{
  "d_mlp": 256,
  "rope_base": 10000.0,
  "beta1": 0.9,
  "schedule": "wsd",
  "decay_fraction": 1.0,
  "batch_tokens": [16384, 32768, 65536]
}
Each number is 500 + 50 x the weight over its row's rms, rounded and kept within 0 to 999. Layers, rows and columns count from 0. Numbers have three digits each. The size before them is the row's rms in percent of the matrix's.

# layer 4 attention value, 192x192, rms 0.0609, rows 158-191, columns 96-191
095:507450518447561539433506487523460564531437511588513433482494507501507489414488499496546510553524498416486527502451491504542376484392487544508458478562613510529451491506467499450470461529468523477475455499582585441437515577591469576508507533561523467500509601579407546525575588542502470551
091:605496478524561406458507584423506516524591482515502466503445536546519414553498542507487538549469491465496510490501587429395505470491578513531532479519485473463384564543566623530461425545501543527463406475468481504502493496536520537513567517466518449543457471498532518516463465575423436542
089:565571490508524517506435490511568417511458602480457512476389464494500520466531449464459465409470394593512446457505438553457650440521527554474491541469517499521585525507533604458526578463579481485461530477530498477402584507540414525503566473511465462467441420537460598482537523512560481454
093:493550498498493496396535455404523515463554552473484486563539428408436567543486491573507525441421564410529541441474502452574501448602405488438492501512479494510483429599569464449499548620618508619469475511494444488482584577455468509496444452543507508506440581545509546525497491449534516586
102:444426594413474541530521379585571556473532591414422409460508524566523573532508542544483536474463439503517567485555479470530533533482394531568445589420478464416558534556436521457445488602541488532550541505519506531490573573510538489474441507510515549466517390495472510555502498558516533505
094:503598483445543496449533507472442474511569476542536579578512466523535543448427453516535443493549492461537479454472478540545428483504478558549526556564495562492445507545474481482442423519510497543489574513464460433483455368540552531452575485537444434420423499524467521520533515489507490488
102:478563491525422545568455554520465580474507530480477472559407521480517438391454505520487388502398496469506480451520522510460444558582492448494491460412502508503529504501439528580509477411466471442614538530447461557492507577485546437481504461498474600494459449494520514610512420440524453409
099:436512565569622478367499498519490483395554477483483484514480519477496475544557525493501511499441427570455471523482531507482548518412440523450541411458475523515502436544463425489485590502463478490471505539538440626521391529469576366521459524574502540531460470390447478537592458450423523396
099:523475509520528427539519638472464505489560505527385545567501452533495568539471531558536472495482527463513477551563491441541515558515504502505566525529493467426566469563456482515412504441484460436431593499541478564480541529550511545444481492516536458456448435539519568479460555563457561486
092:546593544418524500583414570489449471544403442466573465447471409590476440458524510477479498585493449427496581403448475440493499445483560499559458500462552506474544426437522595496520433532427582483441529500471481493471588556488516543576564543522504499515565580526488478511525458461452513570
100:470554443485522505530566413426499538584501509454492544569530649589520570487560540482554573540458561495451518485501566527484525418540506502497436531509458464493584617517520541494483497655472498403403485486462497528440577556445499488553534480601502551479408440589548445451568525509484376442
092:480428545485592496481509615612463487517473539554502545484589506510495515550504554499467506633437438464544474518478504508539503503577582499504499509606464368521544531551495413472382544540446481521417362531497550472519498554502470483428507487487456511502593546507420450502521431522531503564
097:519523537560552414458468519498464539493463491456494440513522438455557509571571529508548541497496542416520602455418480422515523485544488458517508559496514562575521420437551541468517451428500548430394475506582468483511458509586493624470559523506592547492430544535442450501492468503504536487
096:498418524509495468527507533497499544469493557386487546577479654547492507543473441456472454495496557446570560516483556581546527431442533478524476482516488487496490452418479560629486399547458543458469540533472469528464515503473453556485497556469457518548396525431400420409499545555428488478
100:494576630550553501477537516592505563418501506526505516499445531555552509525419517520529540423524476457407535485621489500555445583494486522585460483506599544498552591526463467548548550492502513491486464509502503467528501487541563520546496502508566487445462513505495513580412486630391523615
096:485477515499588525467495542485618560476524505522469479517527460492632525525569558467498509523533439491497481414604453447472394582501480462486600518530484431564450519531408528528445477489475524498506556495603506512593556519526501421459507546362421495563560475516465461445475549485404478400
086:528438511514562507526491481473466518421503431393473422436470551557519508532321520545559447533521496471501552528457431502527505520585483450410449556490539514403508475452443514611589507506487449462494483474592457437428452458456470481517535588548436430440542440512458518484580397434493484539
095:624481502510418515426416520459435382599576548565472522574520590458541564494483486525544495495512601537462497497503480510560435438519494567540506464533541499547467551507468466554426443526518475459585568451559406512464448504466467448469462485419451546474475474494461484431445554577434514487
088:585503516520511485547517511557511499513494472505447443545498567482547482524449566559483487426554471504474538516606641560479531471570537633453512465564517570576481487541582483499529492518517553524538518485510464533398554370484443541591541443422512493506488503470515435527440445402588532578
099:470517537523455483424483515436405593514406437432481535493484474631566489484525483476468524518478519476523485492421566434506483505431475459541517432456495472515614500514458492494461597476449558468488486579455587541519604563496455544517540503481474451536495512517503563505545483569500474533
097:464539413530559449540534517553469550544536529455428581538533374409453463512420527453511455526473524449507528543477569550502424461454393523437489492530509522532466595517530530629469528541584511497434538494478557454396446463506507462334483483473441421511564457446600501482486550490458454493
105:448474522518502543402480484549543464539479483561445537510483554504576439458556397585459459502530498489504544483479472465508555394486510479578456526482484421461525444507497454417561511577547483476433524541493461510492494453467433446494542422472523431528503449468528526450563616554444478442
101:426416453543423457482412488541482438426466514542463471492548559465524483611463536488373534426478376421532539519473532481549476428469460535468475542493495532510447640552489460457555549566444472456462650599547544499501496482586504570437505486535458429456473530496423510471527576560506537485
091:493520472462506503490533402455543484576525567442506581479492534501486432503555473456613470455527483470529412448514476542407479497526617490524474545439526440472579446375499483404447471443427434550487440456533466565481554425589494497522455457557491482546505550479455421525505549523474575476
089:451477537483622490527507544541483484521535548528412478604405510514570544482556448498524446494576570528465602528534480551505587506502464375424547434477475443436542562527540484430445401496529504519450565543448474526608459563562474429472524398506523567506476483448400558522539505463456510433
094:415582488554578520507473563511491521486453526540522468463486503407420518470534553526475558589490543576453481441520598555473499437501549515548503548545440562531403511500646476454474441499451577443595558489574492481451489528500443527453484448468492540471497535471547471543441460472480590493
096:477451496563543402422466521475533489523399559523575605447458471511451550570500509447469463527449564527553458484486564569516635467391568623534558538471480517486462498504519562544419469422497523433473389461494524471496455433486499455560482487549447492439489509548519512548517481489514523587
094:405551418445570436439554483484458505488517507404379457473464526546553477503511496579550548562518402466507553459504510434520420469445438497539509514423489468479524566522549542521577502482534497584466497460559552546473541506485528521478562429447526493376505452590450423506591633547526530459
089:527491531601536468528501521429421414480513559568468481520510438465464539474474462549393450489551485498500511516509481527486511508611552425602498479515494389542459571454486545516626507506449502504550493467566515528439540526515544464503482449510477470536486416673521495550524477522495442607
095:426476433485480571501559483478422435477419573632465437527474509463472576461517460496469378528529515484459482472453552532600492410545500459508444587550545488411517525416523502577496455508463420553442534497436519475598514495527492682494448500460451506515516534540479412457526442577496526478
089:501516509574511565512480573485538402554505476494526543618548522471521514454565480456515481466475534483585519550461492398547472468590571491514516534459491558434382551509440543441580561511490548445479494510471507471436444473412492409474565511469526431573453508514494536487420522444503469489
098:516576462477465512473531500537613405437482472533377518558569524487488388515539481549553449514451468559498573502500478535546543556434502435506484473505523503515486574483454373485473541529502499539476458576568548586455472425383574477507506475389526499478493388486509526546570493473503509475
089:496486446504499490562508535554480565447517470471456465529503527433587445422475499460472491452470473587446424492553524554527544455497447488585455522506491527547495455464485557527400513451483453490566481511539524521411530472529439504572519435494540427480376573513531430654433466476581522563
096:551549508437588524389488596470554531527529490484588484465523507368582486426554477435415454473470563423533504496507545550547495524572682502579554540499408429560549421405502543495512504448495486552479500570501523524422506460555487443466553523465582522476503512620512438505413396503519482472
# layer 4 attention output (transposed), 192x192, rms 0.161, rows 158-191, columns 96-191
093:462556440503514534438404479493487464410495494570432595510473478446531489573471504435491489485432525578597398572495467507466637505494476529520549507512500574489536469579502444615479489563492527582414546546429477523537590553488556474492549454399497552524518509444465439505555494521457510486
097:500506484443449496477562451504555487429526520500487526538542482516541517571474496476501461588530584501571535542543375531613511459409436547577504523565550560549511562412547521511560499451508499401502510693594477586421429451592456504486518557519495495523425456540445467527553398409489492555
089:599511501493523494487552569492498500445643450470515515512532508370490440479418534544537458557512579458516519494463481499490446485548525525489443466598502449486516448507567497450488334445436450463512498497417531543552423534426569531577541486585501514549543493437553467475420463554426464415
094:593444489470615578661550526543458436525478477495477478516574567536529568475476557421474507505511511474462460567427537609549613487570517445574418524413455538417496466539539532464535475504586541539525518535486344520480500419499490534480490505522503550588516486487465476520542472577431514488
103:489432538521577495478536547504516487481416453427525527554504424448501488479587489508466462487588510455426384436403524481495352513581569547535584475508467469527475460472547477460488501468468553545459557538534521491478435487491482502459531484509441322536441511507461488619543506512566419414
093:480422519539475563420554527489511529506461515421457420401643511456491518502463548536513545480484493532526555614454513563478583457482558492516496544486570540497433522424466469497581526597438483572438510532435616464417515523540522487503532525542547515519409437496445564519533512491569634530
092:489463453459559464536395603488527446355498376542408542495635498424469519462535443564439518502494483468456529422544496530505484558390503506518419565548505560425455534514581479465524511584563511421446510457528482419534416568486486497532508510481572466494540529464534477412459520492486440496
092:615485503484488516546482479519492464522458567498495591496559564464505583508485547490509474481450524433495474425554464576421467506592595498573485469465572499505506487546542541509502539571454489544494463379469450490466428427477542586528428509581465461533498519543546567433471545518528423523
092:518446478482519506447517405492490514608408541461559496432533494564529453510501455541423501490526453487513448541450410614459455487443484600483438514534484528548492442498535458491513491437533514560531442490531476504528478502504612455579463563519599453597511571522487369559477529503544378526
090:464450436527540447488500539435436474540551506512425516476558548438536601507528515470479460507591521548565506604479502518505598401416439497526578516495466404638507507543544455459556449430622451568410546460429485503472438495467577448423555490442455568583512425524568543539468497508529477400
098:536443478529551561457458586517434482462439478572516541586477393458477533533480384486566442480574565536509531573502472447468463517504415518474554505493603373437502394557494542465512448409481450560465487461453444446522411464597545547451462482483499451559462623516495485449543479455610521539
093:489458469475531487580480461474494453471376508539442535565464599432555467542505472521525496494526604496453604459431510514549499478579498465530516534564521623448448460497459620541545513495501506454514501534567482661428588506523474457432550504447460513528493458441515497375448466461458533409
100:542504383484488548627458509421505556535424499426480520509506512508483514472516497448504526518482543570498470487514485489406496548442493491526493481510475483462558567612504504532520451521552422464536582494538405435482510520435473492476432562512493468532584490399503548550560472429512468550
103:492541497545459436466514525459527462478564494581430446478545400475569499499459468446620646563467416448502404498508481498442423520441461537477459479540515568522557533428545505431526564519542435557526503543549462455556488599552599503495557425503566511569549546564570560526515396493497523546
098:467437473410423468433519438524483446573406577477496472485513488398395560538500438456572482420488557568494463483491493489487424416489537511449545623539499503411461559559619521550448503608535528467550517526513509472479491623429488478432529464460427466479528518500403567467546474413486494523
093:472536481475424493523563506520428448512472633495481482515497482528380509427447436518483523485501460332494428396481564479536388472507573486542456521526413473517531409386513512497607560477525448497519558449557600504444483487483465432491579496570481543376530537436515524523511498490374516573
091:488384521475453490470506592571465584518531565498545582572430412552511479477558450473462599521600502524443493497472495458446473467447481493477605467506499567470532460473481474429482566502466515589474595490414489449593444468398568516492463552514545537501477581485497444456528509489557509423
092:504471540439553461501488516522463555503448437461449477408482493517496403438554410449539566458462458448567503532444471471442530561416484374495437553502441501470528497445501567446616567481507504537584391555489514512517579489524544534523460497416533538428527474533502549533486501446494531551
091:442546525530508427541546516580479520468579555472450471409449517547451543548431445428573426460460505493530522480496497497518417521456470466467446596489398468542496597512518597519523452526516391455543446527494517458612468516494435528527394480600581531508524496503523568423458507533480546471
097:486544414494524535534476477595534446466438395534498471566578483458513529423510552494404500547548418477473539478543535529494479578472559502388560588467521562670437467447514562378462494507551449513556474395483365480521480478511452482435448499467421547479491482437523491510457492497453553539
090:426462524565443583528391552595609500490423537516478476498513620526499445556554483547524518595602460477504551464429459433478498465516578579522468527498497454473574488520477432493525532445466483508399516543508484538452579474569537485570497510514615532492485580475441596480494473541634618556
108:477408509464451537487515388505552516552528485496542530441516502582518481491445643543562482497454468493566513543376494510500437511485540497462431438455538481530542552432587584484473537506392483408492420469526548598449452511576545459484494560594455551532508565538466598561457475507484544470
099:527459537528524445496516440450470513492468526392559501539558474535530460498483487490552512522498502485553445412492523513369569506550525461404532366448456509511429476399504521490417522470485560485588494503495524520559503560445482478472478455402495463550491505518585463547477388455491537553
091:485445477588503507503464551428443591505452517479447477528566520524622477460484552602431478487473616564481596511517506509546474493561472472479467399527434541567419508555398592542539445567511520495425456530536486425542535537473485513540456619516462478546537529521518489465450489530515392458
093:551487440503454515475492430457520537488519481548498464566446463462463410504558498525511381519573512501548599465517494489500493451474515550475489461542539519402476445542479584514513507419523515471503511468622582509495537513423519579404564488500494461533579514553516465584452462559448512424
097:473450458453377469612511481483575584545509548431482487477466473484469431524473602508569500460422410482542462549542474565509472474521341427508429574411555440542464441488504508585490434537533477521469451513503519526543537456522496487470508511501477522422528407458496456423500551408523470527
098:570647484360423537541526526385476478462553488449508474546529508415583445550536507583540414535545555519537587489482396531546489550584624528407432483534408484522556561611533469466566454475569498487517435523469462541454534549455430452542519481464456499577573476534462428462549529471540500458
093:470475556432438517506438533618532587516476412445504488513456548475516476440494556515501506466479520554484495520536453489412452494538495483509502516483427465574421472405388456492503500577508589534431513641484508553496447515525453565486504599580568471560441490453459521554588479417525542459
090:519503475437604443518493491517454533506452490470468455461564471519539492537468480423601437437486518610576488534485468436563488514487443508427506602487466565508589459502524492494385468430538441474435471579521406527503518484505415527637530454417461580479467562413512528492491536545456496541
100:497468536572457448493397449430435555566503482456440513498416469611553440498610451518498536508489537555566500530536422556543539610462460472567586542510494574496601409423472530534510524523557530507537462546471477510510500521478481415391508447420480591584561478507528458649440438539530473557
094:505482581425551498429536537488559557481536440552594454449494519558553504431474481623579460585548364471480447491569582474408437401450510557418459443520554484507552532450598413489516455469453440457511509498537476507531537513565503521542494447565505561502479535446485479526563461568518482527
102:547543526531448503488441461531551487534537533452525447464480467420477441520429422403472495469437491548453482412557461479499396447493500489534444506526548519488641398407498533460436603474465455526566528475462549408510527507550389444590501526614390482427490434520511534435524551526489514503
092:518506519468426503509422545438546550471450487475469545440569520469385556618446535453557472493530516490500445540485495503481483485560397560387467523550393520347489468455505460477469476575528563525478490382509508472469511452450442486489484499544424526631558524493525506447449558581556438505
098:475526468546565462589500442457532524468525509498393470451487493467485566476506449520500506471491557535513525554555485429510578466447433466608425493553398539523484530510466478526511430462422456425498474502480386464501552508487516579495532498544437623593494525422549504522540576537492594454